{"num_hidden_layers": 20, "hidden_size": 128, "num_attention_heads": 4, "num_key_value_heads": 4, "head_dim": 32, "intermediate_size": 512, "vocab_size": 3486, "hidden_act": "gelu", "norm": "layernorm", "norm_place": "pre", "norm_eps": 1e-05, "positions": "rope", "rope_theta": 27700.0, "rope_fraction": 0.25, "qk_norm": false, "attn_scale": 0.177, "bias": "all", "tie_word_embeddings": false, "parallel_block": true, "init": "orth", "init_std_qkv": 0.0345, "init_std_o": 0.0, "init_std_up": 0.0345, "init_std_down": 0.0, "optimizer": "muon_variant", "learning_rate": 0.00232, "lr_mult_o": 4.0, "beta1": 0.95, "lr_head": 0.00775, "max_grad_norm": 1.0, "warmup_steps": 200, "schedule": "wsd", "decay_fraction": 0.646, "decay_shape": "cos", "final_lr_fraction": 0.02, "batch_tokens": 32768, "max_seq_len": 1024, "doc_mask": false, "train_tokens": 329100000, "max_steps": 10044, "dataset": "wikipedia_en"}
Each number is 128 + 32 x the weight over the matrix's rms, rounded and kept within 0 to 255. Layers, rows and columns count from 0. Numbers have three digits each.

# layer 10 MLP down, 128x512, rms 0.179, rows 0-50, columns 0-127
026152122157140221115136110084128098183116111125117079139167137237101100146133130134136158139166127051110113129145137158138101188163062057096121169146129120185139093104118137191133155180170133059099172148117113131173128144101112130152166153119147117101070099105129123104118149116170103157137156129144115108149164139149135139107141141067125127130141114112114123137105114106147084147118
050106108152108150186149143155142138098191149120142101176143183117185167116153113139141125140178079196131095124139163122082111125115184138134140119114188138093137151179074127167153255108132169171128091123160108199177170122146093105168134118106154120092022132154144094171129188071120134157116118111142153094199159182068163148118192154131153116070203132116100144195124118138130135168088
098161121137130129125157183162199114100131151122132154147137118122129146093170135156182152109129162147152089133139159081104104123156159201115073109171114116098124146141168122082170119192099112172130093106150116094165100135112117130165111137102114129112070132140147096145169140063145132154086131142161182116079111168090080144140108166179137159143136173100122113082133123087208112106125
148139133130129100140107142173108110100136114093110109025171103163079104167174163161134142085148107119132090152185049128051143151145100135110148154092102149146130074123122119171122134126136161179182150122067162170183098150162119110183167096106095101073107159126156167128160136116064184132137150140148148127110154126075216084120124134112117111154169146091149124161081083098149122091152
135148137144094129079136157100069107077144115122142100178158113121171082147137138112089098111124086096090134104094109121150187122113102108136145133130095104141112128133122139169162119137121094065144132157164124158139185130173163111103047133137114145136093145125120138128139070192133116164149115122105122101183136158148179147161130142172155167059126121127073110160115122127116099080161
155178160113141072169082139127065137155114122162180174128154112115110095147136134159112112178144120105103154163142167161099161150166096150179062150150104170133107145120164089110143206153124159163137110111156148148144169149105152166179204149176193171174164134152170173126093123090072187181161152155065154087102115073120131140146132165132124194179117093167154195129117080121129146160118
123071150142181142102116194106141129147103138167124131197164190115121152165095085127163134134144086095086113132151177112090074109146092108165158159170182111131160084082183117067112120074123167201102087115153153127101176115173130119093113093116140165132122184134126130149153153156093141147112154174107146092134145153187119167131197139105121125107174127141037090131167165112131159219152
084135123181093146171151076127167093110111142125115113128220162152230081208147110093116188117119127119134102100130133139128142166131120133108159093156110104146145132071131077111125160176125072094147130148111103131165165142110135091136115164088188122131156125109138166184149153171154135106161117091174172041151113145144038160092153098163112142186197166095054131140127145118109140100132
124136097146106104105146167076176090012153098171129153121059102100097132097155114153174111154109117110145191152138144079141203135164147139141127150127106115149130098150132138059106155046098124095128138130124121127092117135100188185053103148113127110140168082118129140136115165118137127092136099138215155049158158164176125138091038102138082130132156027148142081099094109131094200117070
105133116061105036090137068166140104117143158120113158147070122154063076143141187152109158156122127199157094059128127142124084135134199135100161143148125165169185116180116099123162107079065109160191160124052137115127134125144064132141148108104086103101105099126155089141170142144183117076167135139101161130134121090162166102101164143121135089149085163097146130163112123152109140138103
147189129194179137168125055119091064121111076115075117108077118077140157065161123165128115096119142135149176131147099116117107123124073143140089110093107113180095109116161135148125118148131144113086125097085109146142152107111155128084105101088033115146111117160142148055127099188115111090169166143126118077161244105099126154110127091153138168085099183184123083139110089092092092062120
124216160172075138111122147178087107067157093140117136078089094142147141117134186071099102164137140125106114080124081109116183158168165154112160148094150109131159175169103096083178109149107157163105070136136103086161181155126135102075078140105076143141151126130159047112154136186150129180138131089110155087139186092151137125132119169172187180134083137109114168172150133073125146072118
148102146088159220137099207133155068090153160129136114083156161101130131167126103195192180153150169135115188156156144126153100068179099118159149126117146106131148118114130144119147148041044145132086178110166112127135181095108124104102099106094123164132107146172211148161174149106120095148090049125129161140084168116113113094168094114110108114134144103130133144150143089153116132138107
056098203099144163157084025136126136169123124127154131132082133101131114158120130142118066105105145169111130139166121131143127152089156073157169100171119132120144120137122137093114153129101120147163125096120086122175118134126166140093100125116138129150102115141103099084109136092152158108121074136113156229079067161113168137160173115096121097168099099141096129111075158185121161150103
081116122190145153143100185198088134088099116106126098152139101093195126142123130126137123151120145115102129129118185100128148104115102084100131220132127196105105187092122115105172132132158130149113148117126135116133113116111116097080100122183083119129153138083138168080114131174129131086186121114188141103155120127119088161122107114211109105112138155100154130135165174099150137075092
165148108144161201127133124146090164195145121127106153196177124147122134074134124140104144149110117118159092119130105134101140133092162132137077152115140176168119077115145153126077110113132092126117155161156112093113132107060150187117171120154091132161149091144101115109146085126150153120181126113106076067072166139137145083128172084098153141119182148110145089133072116160104136143117
159172096145125126117104136175188179109131203156171140129053157087047164065096133136101137098168182087178124195122099139146108154188123109155112135172184105183105143155175134090126170187123123178139146140128138131138110183106132163130160111145107156142132100111127104112105034099130111145153107174196138174117120131122164161127124213160071091161142084144121112126166125084095143186110
153132114099112146138155098106116125103140118150130136056151131082096130085203114166154123107142204079148103109115145151141106088070141093156136121061174133131094155084136148173125127164108100154093095129139155115087140139139126171111133131163178106148165114133057103161137102126103151119079142129119182196109062062156110129128137134164110077077135178151120121071113115171091110143138
143118166127122167183155112172163156102069094119107128141164153162090111155100133117158125123155147042060098145170115178122163107173129142123143153148125140102104086096145127116138073138112168102094126178100117141098108104105128137133137168124044109151149132134128194155140089131133149125179111117124123165107131082096100168122182144154118126107159154129127158135110120142123089084156
113150103183099099161123164100164178113112087078058128093116135153172156085137092112143190134171129158080085160135097162076164137114104158072098141114143159100068148118123129186164116170103119127146152084060109185175112105162156130128178093067102105102127099092133089124109149186165161109148086086150135121136207135109123116086145132148161162148161094102170112161146137137163094142199
145089056123085133145115119149162152154117163122075174172112163069125167108131117113185100134118103167140108143127160094115107096103100148125150166133158155140135116182094130136124179183075157128112124157125124079122081085114102136136176113101122137113110103115144086093142167166101161132127132126131119106122158079089121102146141176162095132125175130155145097129097150123118122138094
098117000105145098165109167109129155164101153133187084194127120128153067132087091113169103109105078084151142157098152090188160107120203136142076088123072083052132035179100156134126146110171064177071046073158094107031155200140097116090122138147080183142093162170091089143088121159153075155140108119115162203098175126118214126129115105084160056129132107172143130144120166248079095179073
157189112140167135085030182098147086157159089100172104082136075112093049120171100111161101089121174195171163210141213134149135170104118094128118136094107074071132147137142134125139152118080136114136130100147123122152089136081126102127130159129152163153200134150133143083056073075179081102084103092155118149162095109068125108156127117095083121106030161134009115169102133167139133155070
108182100053110123163126105106177095092136220134132133112149181083107135091105110138115170151112151093127142101135082106169102148131074145125138143115121158167167140121144091161064101105105180154081079130143120110183108114181127145114169070161120131109145141116118124129118156190140118145099167116129166162139081149081176186102116072125188157143152055139119128054115157117159093137134
088095134128199116123118141137118141194125105118121096144151139077136070147148135153180058105084085105133168070107147118145116055094156071104195086105097100095156115135159155111121122126088079153089109077179159109111145135180091091140119156129166166175092151142076102128109109131116109149115093119124123089153097151158136142153115109108118114095160122151132158092118157144083117130072
146088146127068117160176182142137131168187132149115038095190138152158150088168115089177128159093120104083103125133151143157087110144134100102159097165086123137149096147119121136077160182135112082124119151128131110134120100192125132122127123098054121135097121085098119171132126145070119141146153117201149050124098116153137134113115101130148122204077140138136056123142127120082199166142
158101157193167066078158111094133136149121156103128167149112087116106152097131101180165088149110111130097148137128153168098128150116078090139086154138150166111134195166141154111100137191166126122127152110123079122103116127126115099176141145126153135130115154149095138142106137121126097145105144076105127094124174143119134085147083132127116136107116137143167079080127104155136103144168
169018201228130126148131161186166181180116156096124172096066138166090147174152175201092099169132095189154141163177150147118127122151206114094160174164145138164152086171076133082172184143215061062181192138109131039184047076111219132101147118141171117118156137142193091133145202161158172131122079144142123197122135153128146091173161134143151172168097104123119140162132176139151134130143
120060079064122102149100100095133063186098103117109126104165120113181076145147136107161120089126081149146098139158104116097087094077100149140158123108083094119202090194139129100105083119110097080134120023106114074128146118116131079134117151108199155144129141079090135104111172107102106113114136100137156183137136130068079120116161123140147155096079101131182103175157084116129073137139
162072125144092172106104190099101102151123179128149135163124186077159110148133074117155159132154100216082132107148091082090105152098118075149143175097099070131161100176147123136133164072056141079148086145149139125084116151132119117165141145097179132153153115107134115148138157189125152142082151170182143184148153037113191096158124132145122154122105138138118098114144155129091122112126
139139146120157166077119076100163109154121116113135151108112160116147146092098117157133073106128117140166145167092135144121143173114106120165050133117095113092160138165105132105144141112126112203090076114165130220184167114139114132131083190132060156131079163114143123086116102161130127136149136168152089130132159070056139123158147098053119127135144132165141137111098134106138171128079
126111160121105077092093136170132147094107136104117185143102104182163123108175131120151190122025097142061147139083106084127168112129114117110161082102128120096120117121115167101126103145135130114147146113124132131088093139106108117122113164099101122138133132147118138136073078176133084100191094138172092103149074115165081098109109115129169076110159114165063124125099116131149170147103
138102149166164145146103159095096070130104111128120118054089134157114122130182131145091132119101111122104128088117130108160118130120167130140114120107131098132123154072141104101081074156123090186138114143114156111132127126127113127051093119140136150153145153139096138132136097160123074144102128139108124114061082104180128125103101099134170050118105079132109142093084136210129155155162
133161084167093184081150133130092110130196079146122148073128145137124104186153101183141164141152121122134106141131076090154168204141161125121146154122131108116179116174110143195109129129152098150196124117085135134121100123221136123144094132117190101122150124122106143163073139081181100190118125129140154157110130148126090142103101127091205145133146124091137210095134111136139154123121
159116130096142127126093173137166090173158132118102188111148161153110119095150135126159109183141133106106107150158135168142144188146110117109163113148189156141148108063124115162146084101167115107160157156102123141153137118101164147174142081170115095095097126081129164125158198097175096126153163126131053135063094164105127092090118147080130127035155104138165157157080117139163127098130
103138176158103109137134120131124091092082144104125086107153090167099201119149087089116106074133153140131139137111072183139114110142153145094132154126067122108118103172179079114048093164111078091117126141132155150109146113141074097132115160130074140130125143137120109082150139155075098136154156102094104098141090121075090197165130163141108138094110127112144121144113097102119113141063
170106178103124040166159098096098147069157106168163190171150101144126157059130126088132119117160147169090114058121132094130142128097069062132053100112124092162146125067156141122133098075116129109118101070073134107125117157104140173078102130117161174123097127117114098142161146044085125162124184132101084083102108120133121149139122147118122144130147118162131107100104101175189071128141
193148140127135109146160036142176176129187148136166111079137164178104150111120127153081150118119107099195162110111104126109170079142106178129101117115097140108159118078131158112138138099102113097093086136108160162154178202125149158116128178157091153169118150172125191161155155152121112133093117172119079090127163075149152122126104142146171168123081137177132138125146203159078136125099
102171109115115172101108115143167095126087137103097105162148103117150137120109116141141157127177165090108156092111147107110137123133133160136160125124158144146131138164153145128154166139115153087121064115163155063134057090096181082181098144139148104136108086065102138109124101166095178064142133126158142114059167091114114127150130154113109144070176145117148140149119121099151099135110
064173087136134109102100116094106131100146121137148116109115097160110124133124174107127123116075149076129145055113068110159150101159141132141126133139138078128122136087112143124162093139133092158094139129091170179118120134159128141120098138132098153134092120149134068136153061180124137132155033157053110142092119165123080164100111129153138106127137175128151125127060067105114098138172
167069078177115121166172092145180145126162141150113097115127151068057202107110107104107171133135175125100098194180105086117115110120170153141095149117107172141142126047122137167105123166156186112113185145114112166163136100125174155091103142132074132147128115154172121117179132116095158149135126117117122123113100109097132166130124112166096136128092045139130135148150157077170148110155
089125065155088154074132143116156125166104176145118142129157123140162122123083097140114093120182132127110177058160074174114125169099099123125196182142152160153162060166131114180135056108135134089107155164085131145126090083101146153171150142138182120109146157145184181129136131093085193159125119139120095140115159149155120091118139140120091154181096129132096160141132185115088171083114
107053104127191138099117193103130102156100138150134176116092135073131162154166130125119101130109150092119172152150191071189116146111125080152101098162092128096123113071153158148105106120150099137116172111161146171084126114118120138189171127167127130148157142129127060162139149140149121095144146144123116107132108100115195147155160143172098093114112139141198187083124104146097159094133
154217077189145181051130091160045135145131094048073184135136165118107099128123150144141085109122094131082141170169165142138128148187115161093202109130097119084102156127093094115124097062166139127148193109108078172097056082172115133124142083066123078117128084077098173111086093198172085202102109089152090163143114148137150102083163110124118115144169156083091089148119114161124121124108
099169165045154135160126145166169130205132128097121113167156073101092105172085154154170118135124116141158114147092167118123124074111155104104182121103105102079122110163112157110087172097074118088139128132124172035129138142162095108130162121128122147121111124106083120113090129087131088152138138131096142103076113089091157160136157098103053113135137122112106153107176085184097160141055
087139076097154137112133126176140217229128101166120079140093142107088139084084155154160110117109155202149132118101109145102098128111102139166137061093132138176175173113113147170109073100133146155112080170136162118136036126114117173212144140172120112135120132109116132154157150099143138161114150149075118077054149075111086071087122070164142125171122131129179097098118126060122129118094
119110167093103173115120127108106127178078192136134121161112104110177185117131140119098161085093150143093170059108114119160138136076105140104119116142107147150125139103153134129097128086093113190107109132180143116104144108164077091181124129165126138122130147105117154120101113171126090155155126106095126067173091219140127183084120126093150079173142140130123092077154170171087154116080
172109135102107109064191170104143127150190153132098195150168189137099136127170125136089180094166162139118161160105130168083115100155180126091111134076135148149097160112089121146092200087119115166193157205139086122135099114168186142157101122121116106071168144119140157173118159180087116082127183127121111182121123155106098123131135168157096182187138112100170111172133172141207130125113
150168130129112169118188069088150132145134142121129127116130116157178130039133123149089103118126093159135119106119158122101094131135118111115163151112120120189119166094104106129131150150121155124185129143127090151133149105109150151093079116149139088125188118113101126103152164137155140094134199081125149079156100134149093141120105134175162125113113202111130097110120120120079144138142
127143171041146095130165145119110095102068161119110112148119122146141149210151140110103132112120186129128099151120093169174149103189114156135092179119104165140163129123144120141115096128189141132171147121075106074121177087094129120137101104144181127140113142102158144161121109167092178136148102123165137170140138171206090152104149135148123119081082141122117100147107162119178166180157
142123157148062122100148120101085141099126118120083122159186112204150184098170125142130115149132135054111117123091107141110135107094113138104137069060138107075127132142144136135151126154129129121159135098123116153113159118149157119149091107105149089089192131111132102142121103109118085116150167134099135088155180072148184151138077142113125101057160107090151122139157084134110139162077